{"num_hidden_layers": 10, "hidden_size": 256, "num_attention_heads": 4, "num_key_value_heads": 4, "head_dim": 64, "intermediate_size": 1024, "vocab_size": 8192, "hidden_act": "squared_relu", "norm": "rmsnorm", "norm_place": "pre", "norm_eps": 1e-06, "positions": "rope", "rope_theta": 184000.0, "rope_fraction": 1.0, "qk_norm": true, "attn_scale": 0.157, "bias": "none", "tie_word_embeddings": false, "parallel_block": false, "extras": ["local attention windows", "gated attention", "capped logits"], "init": "trunc", "init_std_qkv": 0.0806, "init_std_o": 0.0, "init_std_up": 0.0806, "init_std_down": 0.0, "optimizer": "adam_atan2", "learning_rate": 0.00178, "beta1": 0.9, "beta2": 0.99, "weight_decay": 0.12, "lr_head": 0.00588, "warmup_steps": 351, "schedule": "wsd", "decay_fraction": 0.835, "decay_shape": "linear", "final_lr_fraction": 0.02, "batch_tokens": [32768, 65536], "max_seq_len": 2048, "doc_mask": true, "train_tokens": 345000000, "max_steps": 7544, "dataset": "wikipedia_en"}
Each number is 128 + 24 x the weight over its row's rms, rounded and kept within 0 to 255. Layers, rows and columns count from 0. Numbers have three digits each. The size before them is the row's rms in percent of the matrix's.

# up: layer 5 MLP up, 1024x256, rms 0.105, rows 538-564, columns 0-255
# down: layer 5 MLP down (transposed), 1024x256, rms 0.0938, rows 538-564, columns 0-255
up538 097:116137193107106114152135125128146169179139123164131071082106140073091156100151125180118127136133133124085124144132117103111092110141100119130133127093135109105100117152151150107145114102179162129152130148107119150127120149103137122184123142147136121119109157137096129075150116140125215168128100131112125152158142129133106140147130139081137119111119156133180194128157124134161103128137140105152155161143114169111114141164093113106166141114123148094144176094134115131115128151103167138167155142103119107131143117137124102123126135175105120138158102098196132080188159123124122124153100136145157117105141140152124116087125122138118144149136108103113132147133126103154111106142129101167155132124153139125144117116117129127115106132136154106104106115121114188118140151145114
down538 098:170144110103082094114103101161128122109121144103114129159121141135108121158134148116105191140062119113124113137127146129114115053141132134175127104134125135084121122106140112099151111118122132139123141131134154154115119089123153172134114122109171134129120129109127129116119127125112123140144138090154044126143129111126099143129124122141110119123170108095121120114137130115131079078081101110167136112127149157114130097151157099165117121148136157127148097149184106200081133134084155137107133130150118123154138148177144124135097133129109141132126134094104134102162158118121150109092118118118182114139107102144135145157121151080156139142141136124102173155121156141107139110159105168106160131083117080124119104106147140157128201144154131133134077140130160122120150141120111
up539 103:122159132081147111149148116129114112169173113113133100080104083129081119105057131123111122148145130127138133147134133119137118121141088139158157138109112153143082144123132146110130106121120155101104120140119155133156157133129114129173101118144120143140110126139152111124131083105156133132173118163161121092142119139113117138130143099088109159107100143116088083137131117105123123146123094093116165138133130131165138154131099135136130138106108106120127163079073166167158100160155095161109145138083111102122115116149143111128137145123103113141098123131137169093101117155120077113106080150109137162088128111089146093130117162148144137113126170125136095105173144131071115172145140131139138109120138153111086090140115103114164127143115158064171129159119075146139108130115167
down539 101:123115116102112137168141134102113129133161091110145112129108164152105134089126114099113150141112129117130134134086094137152120131175149141133119141118059090195112135082125133125144097128128138152104100118111146157127101118110077152128126135164111137131116087144141119139150149132123161143072127117129103113109112097104135119154127122161151138143126130100123150137162103106144146165182107128174145091118130153164135157179095113138134133081108134124117098136136123117163123155153141104065140200132162166124097102161136136142093106119151141126113152145096142126181107161126120127138083121130153156143094140136136154155164131097136138147128164126126152136089077166107086072144163127094140155113139129068092128136142144118153112150107140125127105114114125118111118148131173
up540 100:134125150101151109098110111109100159179099116154092102130181137094080119128093114150100125100093176151109076122100111156176117140175132133114091135148124073120098148131134157129081170124110116157125135112115098135090124109098125124157173157173162120098090097148149140074130105123157146128100148102118128134124119124132107144126154138127107111157142137142126114157123180125131111142146105133145153082124124137091141106141101148118134138087148133104146163135099170135134110110100127121155130124139137166093163124116108107150157143136132149108124097123155138126104143133068128115107145109149095134108109153107123121139139129162144126124113106082169128093117148114176140161124140079159125151096154157144045105091150118109162103118122113147132091123101126139097120138135124
down540 100:138107140149085133137105135137140148064095100141142122137212095113168121125130128127144077138114120109111127107140156147092108093096127129157114139119091132107141150172157160128144122149116096153169126127131140107153133115137154142110160103084125107098097087128141123148151112117139126130117148143123119153126113047156145153149110113141097138124141126111108119139153116141108108102137124129177128156171137104137116158118101117107157181127123110105176154127115123149131153166162115139115077116178102111142113135095125146120113126130158183146153133128131090141146115149151099138111098077108148129142073105124145085141139086090151152117163105161144096128157135104145122161160098114132143140146103162118162142118107102156165183157104113112113117152107128136164144137127103
up541 098:131159141114101089141070142131088098134083103114142108131182125114121136128093134143087115137133118108144142118090096114088097110155120130114093125160132138143136151119165156121144110133112149086129150145127139152128148122153106176129143081137121140095115110099119101138087110107110158123107106130097116192158140122074093119163120149118146141120138153166123164153135127097134124120103137102131136140162101102143134105126141096118153125123091174133111147157139110117141135082136127156161140163194156166111183067119171086140166152113159106113152100119165157134106129117131156122157131130158140134105111141099136129159152135131129145129115134123169137111161124085146136169097126097148165137108139138150122118079131084138149146108098083152135135178113150151131149095126145
down541 100:142129115112152142135117150137134129106103121150091128125118112127182124121166159142148146122136116166127116115176115118128122136031120108088125113123126109120108167120166106136145156152150124163141130142106185107076133116105095097128133075123127100127154123126117108137162120132158117112116152094102104093139098129099123106137155058105146131128094144153142118112174139142128112140105139115146123111110131123182114121094114113159099079125129136094147145123166136126120127131128157125125110118152094127125124144161083089106158113074147110153169150132123123210147124150150164159099167158099161154123122117123124118121112147118128139137128137127110150157123125070133080111153167158098113117162127079126137113144109126143109076082142128133117088150092122104118149111114140
up542 097:091124130126100138170133127128124113112135168108126139167136153148128105130112114148103121156143175129185129158123173141118088111141141130159124129140161127115128163132142135115131129096104125126144093092104131113126133096107135113149152114120098116109139073167159137110120106137123163154122121144112128157182151141126120173141101136068160162150148096142142097154124155148129090163106121090105112104113118156094161100125158132114138124103126164065118124092078127134138148065140118160110120129107130124136148125111091121116148094109128113153139112159127188119174106120115134146147148181099112166144120151104128095179141121183158143123129112149153128121181100120120149149131110125121142111055100104183120091109112092143153110119139154127139122135073129136112111130098128
down542 099:149123119095100148105132102167097144119113111137111101120082108146146160131142062111138094098162145123110109125110102161152115107171141119088143103113103124120171124132138090129130135133106146169169103166178150120145116140095139144108131140124147104138157163135154142103119135141133146150081123130123162128129157121069134113143129091075174153122085141129100111129116125128110103120130136154176165125122154134153117132081141140113063104122127156093141108102153114081156131109097105136130143131143123113126141114082134102116144115098096133102114116121097116122125153079127121142117149135121104107138152201083122173123095122170102156159092143099131136168114068111119130154094148116131093137149120146163140125130116095097106175162113122102093124133113119152141162138126120
up543 106:138125147150185092130172116136135092158083166133153137163105153141107133134115143111118124138107091182095162102146169093137157113138113104165125115106118150175165122178129128061138136146126142081117127154132086142158108141176095100129142080118114119139124146179149141132170144158154104116157133101097129131139124112118134122163138106077153156138116131170090116151108102112095135138135087123101125108133107135138123141160148149130162165138137137122147128143090137138121106127177160152142157146095127091127128114160131108156078132125124100155119109138136108124136139148125138130145173148090125132171133104119140109161128170136192117134142120119117116112155099090147099119139122117137125117071118108173097119132066088126151099141144107131150115126101104129110154136124150
down543 105:172150132168139145131141126096165156153125174128138112140130094125099159130118145122168143093143117160123071159093120131150161129117108159111175131119114128133114161123134103142160140140083154105113124106156164136105120125143132106133162110157157140086158152156113156148118142118100123063136149117172138151125091114136139153123181140100161119139085136120148130125092108153113100111145125127164133110101089146102112087094139117149116129112152141145042116142106132112128089107096148161148130152143120115136102152111134108105154118141093122108156124123098129076157081095106137106162126117137125135120108169135180148109111158147114110133132160090147121128118113160163140117127136110118128137146130088168176189124175138121126145153154159142121137140144190123137122096127149
up544 110:086147152090121129130099146133103165142145175178132103104150138142128153104102115138153128113158138156181142143112140127153164128164118152164108103148117147133097131177152140146068144106153120128112161126095138135125081136137123114131108142142140094135152140112088094140140129153135147174185119160135126137153104148126127104151093095122107141111100142162179163147121145103122093198126100101122139142125124161114121124124133116095132142124106116130140148127144089109131084161128105104094126138129179149152133098155124123125162126091141134166134144069128109152139138146122117153174117139123152126125128107128176082163105128156185099147124173119130143150144139128154128100131148148166182135093131157176107129119108111100169119163123179145128130152110130139136105114088122
down544 110:138091153131158146092134099133111129137120135146114094100136159095156143126097085135137167165137139136100127156130126107160150087124128106141126116097124130133155147106142067144108158115134122117097158130153149118095157093092132101088077125122143095117120135099154138151168173142094137109133094123142146151132144093050159134118123125109149113136145143136098136151135138169137114154098088153119146121126114075155150131142129118097092128114161121170099079201147071119130117129090124165132116136112140114096135119120108140140100112108137131141171120159091083129143131171095140134160136155083110067106150088122107138140130114113114135123131170141124138125117131153106105142119166094077175103104167138147109126124124118114087133105166146141151136147130136136140111134146098
up545 096:109174124110157134128155130112106122114084152101128142121149110088115109125128160124124130110149170114179111146080140107154136095147136138153124120138167129136100108120156109118160137126112115131094126102100165095149120106135146185121159117140138103108114168136157126157137099164141167142126123138154114108138127108108130147131126123136140148156136135119095115113123093129147139178114159108134157106126084146138193111094175139128112111106102145123100118149088159082149149112121113164168123134110158146128127104158087093141121121157173081114162138120151135076133163140151154100151116114104123182167146091113085128142124160160104132138115136102165128147119117130111093127108145059125140170076123093164112127115114104089154129142111129160133117178132126169158087140134105
down545 099:075132110123098157109102126086085132126113110163161133127144122090095120162091149134125096115149140156162110142113110129123149124113081150078124147145119120143113153119181150090144088133109138128098143113134092152123140099147148129113128085167111148156147145184166140123114128127113114123127142122179154135113133169131102132123125100147135127143128154096075164123104101108173135157104130130068128129089112126152150132141173139122096158089130132126124085109094113107145172111150136115147129094092107149129093138095156124055122123099151112112129139131143094097121134137155089121150119153090107087153155115159130143128105137126179171104127112123101089114145126134119129132128136117127114140086098114115152151156126100144142129120089182139112135178088136091111096134111096
up546 099:130189140130131144149085130135150128151140119134102084148107173150131129117082113113134140103125118132084145110099159133122123126137108149147133117118146105164140134127130155091112129120134084118133137119104100158135075165113101118142133136140173073113156162130133094082133122138174137108130130162115164119148148130160107147152109108095164175079129130133149123165095108164124104126166142121113144142131119186064128118104170147116091105137133126132103168098135123112117132144140135145138149128107159089164135135157124127112118130149104141176130100131131141083167141137158096133148127140115129124089141115119143089103103189129165151170090105160106127171111137113122102092130146080134131094156169098143093098073103139148108117143134147075105136121131124158126125094120124
down546 099:135137166158128115132118112134115148146127128165127126135139132154139091132119111072120102120132102113161164135131115106143084106085125118137092113105105103097143100131152116143125093158083199124145122105166134100129144132154104143060141159147157119096120113149137113125173146135123114152099093147137162150115178121092108151145162095123145138102166142075164131128106175117144167117123100149159130165097144090137114122137148117147121115160103141162122153105106134120143124162150138127127131129106132164138127124135137140095178120103162155141144116110157143146158149145116082147137168114121149162125123173114114143133122136169124113174124087170142145161117110141159202118140125164129114116129119154151116117149165146146139138158164144123196124094113080122151117091143128
up547 110:130147126105156131099098130074129108162108141110160106109094141106132103121133099097087113146138116140124098115119103104132194099143129162107139107119135108168130096113161101131134161143122123080088094180132092105122099153167124122145092146112134141118104155163140100153132119154139134150097095167090132110128089122095121118078152112089161122134128149137144091151134118144120146116172126161126124127095118130157160116144158099144143172135113132123130114113068102160135124088100110151133111152093103103136123108152152086102121112134108150173096090111163152137106117133094147124117108166116105128128133138162140133132133167145143183126125179146150086094162106094136129132117118096136088120089102149130114113101098126187124091108122156112143110145091131142116115099089128
down547 108:074117156172132099122113121134149133130132111114103106059128131110120136092115142134172132095123147119113167176154156113179118118112147094124132158135121127120113116132120135183128139117120147145173089116130116153174120125123130084164118153115152071197124116100091119148123104183133156142109130140142068163132124149124093130104095112129123147174133111100107119124119086147122166139122160095136133136157119092130145155151091114151137126133153117155125126132111165144138107115140111156104132127079161078090156179164163109114118086118107103164179114147136123132186117119137125102093093149134149159175121103110124122138118132125124132105126153089115123159146152145102155113146139112133137119104113111131089154133145128120095145184099124111090129113143137117107114128127142
up548 096:144131121090165100155134145141117096183114137151103138101107118122108094098120175122135092140135145117091110132117143111107112116128086165174087109143148142121112128157147100108114128142130109152125132112124122061106098117132127171170144124125140138140134139130138119103157100104108176145154155085130148133150186114152099134117104149107140138116086118151165073145140107145146114145159077083148129135129111111135143077142172148106143125107154096137147153129129166140082098051148102157102126142090126147130157089093135136108128154164162090144143124091153133166098131152105128105097131131111133118132141145127156141133125146153108112101117155109155097134098090088133111094151159126138106147124149108132109145102113145114161113112145151066171135146117146146154139143102143
down548 098:054173117117092153069162138087126148195157116136144108140115178151153112127112111138132118117147142122148102122106170129186111171074103141123151121113069095128145101135115134157100144095123150114102156084153128100137118075138111150111154140140149112111162137119137146130159106135127144145164116113108152129161136114103160102156126128135127159145153123119118115131130162167139140117116126133137126137147106096111103149134083152159099168157127122143116162097151175166131122120098120122135125087123130123112168104134097175142140157162136125154124141147139132123107116113117156116142129177128181139143170115109143117117120139100130099132146074126151155081104154123117134127160132104078110097135087126133127156142114110172109092116111104111129093137111111155126176139130108
up549 113:198151115108123115146138153099096127094155096152105140136138108086079109137111134094102149118163133134115103197133152077104142136142135137122133125112110083126120150128142135163076167132148095126149129123125137160092127134160140145092132118141130133158114095178082111143164102111140111106151166096134148102141164107138110104135129097129130151138143131145100161117088144127129104134135146129152136090111110140129143100146100135110136119104130162101111179155117152097088105119125147117153132132136135111143114072173099101159115184139073125115173119141135144128146158142109136148137105195150125128130123109115119107103105125124112123106119135114103096143138101132119132131158170129135117108122149085120103166104105130080175112157194105101142126153116128163137150105081133
down549 112:154140147123104088108167125099127122135123072148132151133108120127077079095096149128113118113151125106147111140095107165095127164106135149137177168126128116152083126149131069142149130123110121104128134061150165113140137162152125115117129109135116138147140138145147100126124072131141110149117136160139104150139137102148117141132116123151119117140140127102124115108145162157140119092143175181165105083089124165139165112121121165142124150109079097093142105130168126132127159122140106116089120215146151167126113121162150106125109146140123128140114129108124118145127139143108114155154149127159140133110087136127130180098135102110179137128096125183112180117138127149107115118158153135105146170124154087124118161118132137109152130114121160133165130123065124158165135124088134
up550 093:132190176089144096121101140111106105111102147142148130144094085097119104137092122087130139171147147117135098150112097130110101148125103164131081135140150131146099173148152144141113137135099131099129121077129129106151135178116127144162145138129158118135083151145176156109123090153106147148132115141075088168169171159106129113115104159115120140101125156134149132138141148073133154123134119107110133128114148150115180072116112149109154165094131135145134159124125113121109108122138130101129164141122152123162163131150114142133158104111148156111139104103115112134102093144088136149135102146105144144128119142135080122156137101128134149086117108134115125128197090124130143128155142118153160099088127097134091100091129095068159115147131168124161153155148102156130114142100137
down550 094:123132146144153118134107115132149113083085143122147121141132108118153105117140125087050151103103141114121132128130150123167136127071129105153126140141161133100135132118162177184098130117173098127130144184138096130136127108120136146089122130156081104143130125143104120127098148115121160195147144152159161146144135110131097120188149171125097135138138137165073137078113156119089087128175090102136127113160134134145110132122160177115118128139142135110090166138139109121122114118138146112097134144160136091134131150131140112106119165154093145084165142120093109121147122171147100133121123125116158138106134159127143160144139121122119136093138141155127134127103138150137147123187151121167115104126094099146118091089156146131161138139147169130133101088142105133174160165136094
up551 106:131155134107137126091125094141140134118149139105130099148143125102099138110154147113093082122122167136162140131054123125112102112142081173165139103127141144126141181164141141157086106117125140117133095109137135120138106136105140148085112106177158140114117156122158141096122117124132109125134113175120159147174127100087085173147133102132117155119099194137124078176121119112139159164100108124123164095132120160091140119161119142120118158067118145109113115146123143145122129082139108141093156183116146142186129144102102108116100117133130149114155156141118160113136122140079119135133099190109123129103120123100119114143149106139143105091135139093104086134123079117138123137129148115133143112136107156128125083146066153098144129168135135105146117134160141162103119112116126
down551 104:120180130127124129118107139078162110128137169127127116084172098134129108124152121100084099088119151135157146114136152148139121109131097092125137145106117134095097165120147107111118121121107082114129142114144144159169148105153089180122134129141153137122095165130135136142158110136183127142100130158152135127142116089136144118161142128134082129073125127105140156167122093109097098120100165141157155131111111139176142106116147115081104143119101170151121215088159168140137158112116127128080143110096115106128122100094127115115106124139109121143118156129113133120138122139095115111147132127158076144104101164128171117123150154115080123166114116139089165114160138118102138110114093147099126108131112168126171115133108091108148128079107128136129139121089112112097107147181118
up552 093:130138114120147110106127101106120113157096098155167107122124096116112114098116114115097130107105158144156138125113124138112138107158128116133117158133145156109113112180198133164105131087088138145139168125151156108101139156140096137151154138163101104132158099183142138150107129143096151154135111134102161118138118122103135150188160095107123150149107160141142167110088155142141113109125137137181126136147103107142193108101136126066119156119116163097108147112110138158100153084150124155105112159153149120132128112151132131114155114158146156098160150125156117123145137095139145136115118141117123126100157087131135092086145127139169170114062141083145147135122102124113127103135147058141143083100108124123116121117149082095145098120103133090128129113113151140180108121154124
down552 094:136135099131124106089083165114141089119139174135134160124146121169114149152133120114137136139118100152137126144100125121154137127025136126145145164134128161173133140077123176122157124141103153165130097138138106134161118154122141123123119097108083139145125124137172126124119099102091126120149100151130180094103135121128155126141096129105183164124130163124155120129145132109154114157098113116149147104131129082125126125151107122136121167151131146129113097096143088128115111120113171125172109105117155145169091146181127128113145072105104080140137125150137123106109117152101142164145116141171120129132079140098136151108151125127116109134102128133151169158166118142147132162111146123124160111145137125062073106113105137081130110101146086115135136129129142141142167124173156
up553 108:104166172098168143139114076132124130153147093129107117092098141139114098103101122113142121120130141132173093104116118129129124124149083140125129156103117123135155136125159123103128149103125149110104152080066109108142142106115090116169115111157133094127097140159145056111128150141140106098156100154135116148149132118126070127141114121092122128136156139148098110167107112105095170137157146127125117113134122146129173081127124085163140116114120112108161162132078159078132078082106104103139120133152142139098125121134132114133129175096140132114181075172202146123127132145123090143149137140145115134118122124108133096109128122160175096151137127108149091137165131110165146098148119119118155135118128142159137110098102123102147116183096118111133138147117147141103117153106143
down553 105:119158167119131116088163170137070149085105143172160147112097136095133094103132109130112142110136138104121145135117135125117134132107154114114112141132128133139122087108115113120132095110185124142097115120077109108144143116134133080144134156168122097090128109099115128157066127120114139145152132130136081143153095153144135130133093104136124142128136119142047112123086132130145146146168086149107130114140141135129131167107139125120144104110142100130082128124141143115130117154113100140110100140127114164115132129135100168138081098119130179138134157146154136150114129153164132088159112119149139176149119118126128155116147095059148109113169130118139111140123157146132117136143098153108156102148170122138139136130128173124094135144100097163161112140084159105102101188065176
up554 093:146140123088155116123117144106153132159127111125130084080148123101108105124085113073137092162173105131137092135089124128139149132150116168134102087140108085146144141116110121099142145109095149144112106155108106095134127111123142169205107141127099143133100148139091126149125081159160141132153138132093160112098136155081147129115142116108120128124146110134140159121132123072113084138142135138136132118134123125110153106170134158107100131145135139108129132088145133075117108134146115158142137147111105108110161136145113112144072169138075093122151084129125146132110184069128113149104146154119112163131156162119167123160134136168091118138116197127188098097116131117140147140112125129141109117130126178156094119121104117087123092112132126123116155117118166134162126145131142
down554 094:113094100136116144147100150075159125158122106163138110118117091139148117127082142123164075147089102123122116157124159093180154145068101149101095097129109134115131159099105081136167098114097097169095135124088143150145153138153121100140105134115095151116103158114138136123150129118116134113177138139136152080110138106114152134116096080156075068122152143133159119167113137115080115137124154075144125130122186139096119129131173144138142123119116138112126131119187149154129137140160131127121156100145123128128139137137124155147076146100171101096096166138109121152112124130107167169117137119113122140124155118130111148093153101115161143116141168165111163122091132158152149113116133133178099136142135159141135104159138155128131104115132134106146165111136099120114102105136124
up555 094:120139167143120171153129131145135175145124137163094085168132105088107145127093107137092113138115115167138070114162108078129140119140115121114124145118126130181137123105148146130098162151102167087133122128099135100124115111110139115141117112152120135134134103071083108117107137160140144144151139117115151106157153107082101162134163138140149113118147139133119117174146062120113120145149132112153185146157149165077130066123157131109124109108092129149121134115130137128162137140123158131152090118133123177148171141120112119143128127154154137138121117131140109147105211159161125081129122127140141135123127114128143095172118189135098121156131148139121144143126142110114121110180152084130097118140109160128078137094117119128137130122156100135161136169151094163113134146089110
down555 090:116175133113148129095167126055168173129108143131134139149126152097125120152109136166137158143135114112144151129117153096089148135045113095110121089090157114160124090130129123133127134127145156124107109153113107143124111125150106077128125082108093164123116103108125124092123126124138151129126160162132119141123141164117130134139116129140107145165139089132143132167164094121080123137102135114058144121117129096112162116142130161114142122118149139123118153104147128108123102169157165129131183104162141175123056150150117148138187104128132160146115136125124140146145168165137106088128097116103148140141118132149120134126099134115108162144129147119128120121096157176147130146157149141156077115098171110123119090145144120094092127092149143112109187133140101152117102130133109
up556 104:148149132161141139173109091121121124097159185115056144103106135116140174108123085094112119127141168136137129147148153128116115134143126161115112129098121131128122098170113151101134128138129127112125147129069101145147119107148094154123174106157135152105172147118100159134122117147131144139130130166126139138141135112120122115108110117089121133135147144152143122171102149136105076137121142124133186107132156151110135075150130158161137121137111125102092169118094125118200110124113138107129139128113116140163128085154085126149132134185093164111081114115138129150158114127145087113160156121123125175178158096104149085110158145175112153119129149160147108166128129074162117091144132112143137108144143139153127094138100119093160160099168131144099126141111141122138123163129163
down556 106:107141111117123143127156143140133102124104123171125078133144138133145144141112116134107133194083095094107139159111152126104112083148105143118074140146138114124168083149132128142094129117112140152123129096144114081118135141108188132138084131103176126157108111121109099136108120153119154146133125125117149116116123130116047140112170131133149107101134109179135088094120117140145108119136132114089073167152087136114135118143116124151139145131108085149126137133128155145129129126092140166134053089105140093130147122124146108142112099141112139107164127125104156104115123120145189153090143139140172125139135131108128118143155145106125119136125069134128130108155112078121159113084153132121124143146144106062133121134161180112111138118142102111121181117156103169122118138124077
up557 093:140109163147132106148142115128154147158094140108131091148094162114121120117146104110135132100075145130142087131057142122106145123150123124117113094126124155123079126134170161155132098088123084115135153182089117133113095150112160139150144143163104114133157121143138123114128156146137123151130134164112145133144092109094100112128176132119161163167126149143163075159174129166118147109153118122145143134161104115125171141115108098096080102102138128133081136169133119124170138142155083120103127158149096102106137097143111068103120121116111134145177118153161152143138119133131144108120119144130160144124165101083158121121062145134119138118105118102121120095139146119146110108126163122114128138146123139137135135077126154145133083140164105123112075155144115155139171122161092
down557 094:131132167121117104076127115125128098154163135119175164111083153093147199095150169100104162162111120134081133101141138140137108115102145118130109129163155093146141114170174076098112112101136137152119122117129134113106160123147151118115120114161128144113132179148131132120132110070120133085132166115117126117110150121121121139085101132142137109121134099152160129113110113149126147134124138104079130129113156141171122124100142178125181153115133160099128171143140128133125152121094151094160144124146138161106113130116128123177114080136098127172090133092086121137118141113150187138187173099100092126108085150120112121147138140104134132116107121123176152149151155123177147115114139109120103127134138164115129148127122111109119158080127171141133114147090114098138135117096142
up558 110:125174143153142124105113120097143147144176113139156148144129142113080123158100114139121136088146144142115116134122161126112118099148138123126155138130117099136110122137140130109128148104085131094093119144073163144106144120116108074121127105131154074112148148131149125113150095169137146135139134158133151079136168119131150115161117107120149172112173144114120087169120131114105134126164135107134140113122096136111155098169138096141074122073154178078128127122102109150164133085097145149119117145136147140141107106208099124144132142103091141107169134119108158158128128135099161131131165138108118114160150099107110117160163191114104139133101137097144124079134149106150109157129152116123117130102117128144122110072145125129163153143169121129156118136102186145139129178154111
down558 112:133149120128152075093157127106107153117132136119122135091130117079164082132169141087120146124151129087132116118123132151130136126140131127161153138138161122134127144173141122089141122145137108063083141166151146124153151114094131097147122127120131133096129127136116110103117108085116119143149185184113092179121118171143136116114158150101112101133107139093126120154130153090131172137108159116137138115093117111124126123131137117127113140149094127126102089101148146152133142112158162139095149108128131176096143111097124140140106146088116137138123128127143138163148166120110148121135132125168096107134135177127137155091116149134123102105118092132149106107103165115064116125130136136124076140113111119152097153153205067136173131087112106063113152127156138106081135144102142
up559 110:171108104129115126123094147153127139146127136163131122122125166126104159145096148152125082178124140146095134131110089121092135152136122167158130111107118122134135138152139130104062131140164112143108155125117109147074155143155169106082159109162143099097132110154095134149108101148152096152152076104094114092132108147112126139118103093150151136148135128176150136109152115125149128172153092120115142142163117157091125122103108146097133096119085115139091158114098122108128113113103155118145106108119164139135162117177078120100128138072144096145149143161144163141150160128130148173154170110115136118154139118120147121154172122139127127119118136092136102103153128095157134165098129063132141132132171153148115101131083097122160121133136143118116111132139169138073165100129135
down559 106:163090158162137176119133118157123090120131134112136132134094100131136149116109069104102166087087097163149129127138134176145140160106091156098127133124153096120159127112139112153150150140133135090131088154137132136125111121082154144113156139131127158144174171148147158129126114137107150093130146121119114134141151106146139153095124114141158153155125173144077153123132094139128134079136162124165141085175123156160142111127103106160143114115164123108117104190097117146120100117157168137169101122167117161153134110127127147078104099145167137122109104134165105120156125131092119137122137122148158118144166120134152149137086101119118123105131114146108130178172150108116167110133148134117143114176135091132170111090116126126106157121091119173132118128141168110142157116088094
up560 091:122160139089129116104106110134149144131151155118119131132145146111146137143145122140127103157151156194144099148087132103141093085125088162136109110110120078135101156121110147115151142097140140125057094117087107154148098101109138163152163135133125093147129147127120127127159141108138120116197157126103113149138110095132139147138130119068145143137127128156124135132196091088111164171130158134132118109173134130092126146166150125113151148095103126112156174073134156127125133114111134140162112143142159113144129122104090092130135156172070130148103098121127133114146158109108098145146152153082137117130139153148130087163110166158136152125141135131137134134118147085160121144129140115157146120128128178151141134140079095130134134153151164092132154160155137179132155105122150
down560 092:118101125143111142152168116137135076124133130156099129146128111151166141099120108155131136141131096131163110106089108127147139148075134100151109135148109165133115152121107156103148138146094126114157155090167150137160107120171124125125120117116157127133136093198130093124132109102140123140124094126142160165159181086122117112119108144142104108099129154127137155067130150115095149114138111136107086101110094148151151124155136110137150136151129172130128116107185150137172114101155132121123057133110121111102128116111159167153148141144148094099131137117107131154152178082115147126093099098125169155145112124148172120092161109139141146146105131128153155090120182145077125119130194109158107117118105154140121109119164164122147138155123107102117118149144120127167112157129162
up561 093:110189136114126154101148132174080131088159162131105118107117121123154154081120112122136103123137164168097087144104119106133121101137101149147122116116152156136161129133132134136160125116134079137107069142134102115137096127098072102119160090142195131141121109132116167148144130133140117122152151121099153129137102114116128098161120153092139150121164131144159090122149106141147087156113108133137103150104116172139143144132145147127099154102158133120132116131123135142116111110164103127102118108121136103128116121158104121106162149156131071147134072168116153099122139141130113162150150156128161105095160122087160109139128144138124120092149164144096099139173109120129078132106116102121148120120126104154149101136127144116175095136205146092126085150129157158150173159103129
down561 095:140093101128119096104117121147194092158137119150160135167139105118142135123141173124146146120119124116125079121146117146138099118111143089131147150159135116107107139130143112158156115145152083140109203156158144136129103125149152110105117106162073116140134106146141103125160105114109138096135148140142145089117128186148149168112084144117144126156150129124130141125145138130134096141089124148115101085081172143116134168123114134133116100136096144134133162155198122103125136147128130099167111129156115147104161133132115140162111158134147159151220155099118077128152093117119137097111113108113132074134112121118146167078130141099125125150106113120167152144113129144132144116182108114156162125159117114096114121105090126139107153098146118151135116130090086118119154154136125
up562 093:169156112128106139167136147158122145149144167146146107127150099113138131117088119138129130142140117161155070144148144145118107143138104172126119137122131110108154112177124134149155112094150115062147149118131090119147150099150089124121167083136169110109145138176125132104147143119137139146119128139090144109136123140123085111114120137066138107156125107131134156147162148122096141112130084144154092155142105101144150076103106071098142150105159147141140190082126118125128145116114145105117156092158157095109122107096131138140170111125138151133167159105197169158128165132148123164105143162119141136136098106095137109125138133117136109101099126122129129128158136123132104121148130111167099073105133145163149132100130112109180102136156085153189107108134128146135148159142129
down562 096:123115092116188143105135110122166102115170086156105114135124152117162117176098134127100095128132133139127185133140079072137129169107111117155137110100117103136144110151117131143095125095140145111126140101117107164088116082128119155086114162112114168109134135125158109122112143140130084130147162102118147126130132137149161109143130128115114151097156151184078116132138134158133115149110204112125092158109121126166107109146134153136130145096143066122111131165167159151143145164117099116098132059111135169135126117121098132073122119115117126139115110109112152147087147130119116156162125131139114160118136123142160116114123118126129130117137149118137114173083148151123132181127190130103107122120113079154131096133143087138124135124126147131158134061123132138140145161151127
up563 099:180140150128165144130147082127112125152128130118120149160166147148120136100102078167130106154151126153099093097108137162144142132170110176132138152091100110100113096159121141131144145146128139127148177132124142097129086138126152095170092134157118136121144089143158153129129157139171130190119158132090138128130098137094101168110125156151126176157125120130165110129096148163128117118139140139203101176123120124097136135112126088163129122134121130134143123124137144136125154127131126136101117093144155069115144100144148155204129086142106112121127123160170135111123154099137113116133150128110127113178113093127153101123135114154138157102088136110101147127177144123117119142160141101155111131113160135130098099134087133125136098178163088164174108125131143150119142120109108
down563 103:157136143140148101096135148123111156148154097151122128155133071115102081136123107119090131150129138122137168187154057156079142134160098170131168145131155129161130130158121091076155145099148143135122101132112097150149106104164121095108139105094101111120149127117129118119118127101073084119141126179157107165109116151124125133119089174138156095156102167110152088139101141163103097140139128160085139085122142139122130173133125140121104149154091177129128111121135121122141113090127154200139149166113153144132146128136151164127130171114142111107153132152098115135097094146129121109130150120173095151135113119159146151097106141149107136129125100150111133107100121125136111148092110122125104137111131111158120148113129183122155129122163108151104155121111113100148147129133093
up564 107:124147155149113137080137107082118113143172102134125148132121085110140119150119148114125136154173166117102146100120149120135094118164117138172093078132119131121101128172113152060116122101137116159108130108104125150124105196136101180134135118137135113125154114102147143136125137125175125128125117151124109129149146147102124114121195124114103121072135143138120138110141129104122121112166171107136142121157135146138147120120186109093089105124134153157126152112081133165115116130090118177110122130113126116137159118121156125125149143150094152152166116170114164065092119109133139118140106107128124124148124129120177084083115153147141134106115158123112154132179133121109115132168128111156136077095158099146116136125113131120141143104154188077145131114158162152131154089101157
down564 103:151116145110114192136124132104103107061090170139101145151118135156103080114129135092116125117134109127139134088111094149156118125143130122127094161144107117104134141098138128120120085147119159128124139124129161146118133151112163141129137127164146095166116113096103140105150112094089170141094132124105123097144113123115151124086190165127112123131147110116123123133155127100113123127123087146147110130118116145131087117147134116093101155142192099120131082131148140123122114109111130138126138165124167146099155133137113117092129094122120125097126090129123097180146137170181137114129135148167130115129121165147097182149148108123105096131156101101117163157157105124130126117136087126117094093094146122114154146143119145175123101125091154146103151102139167132170106171141217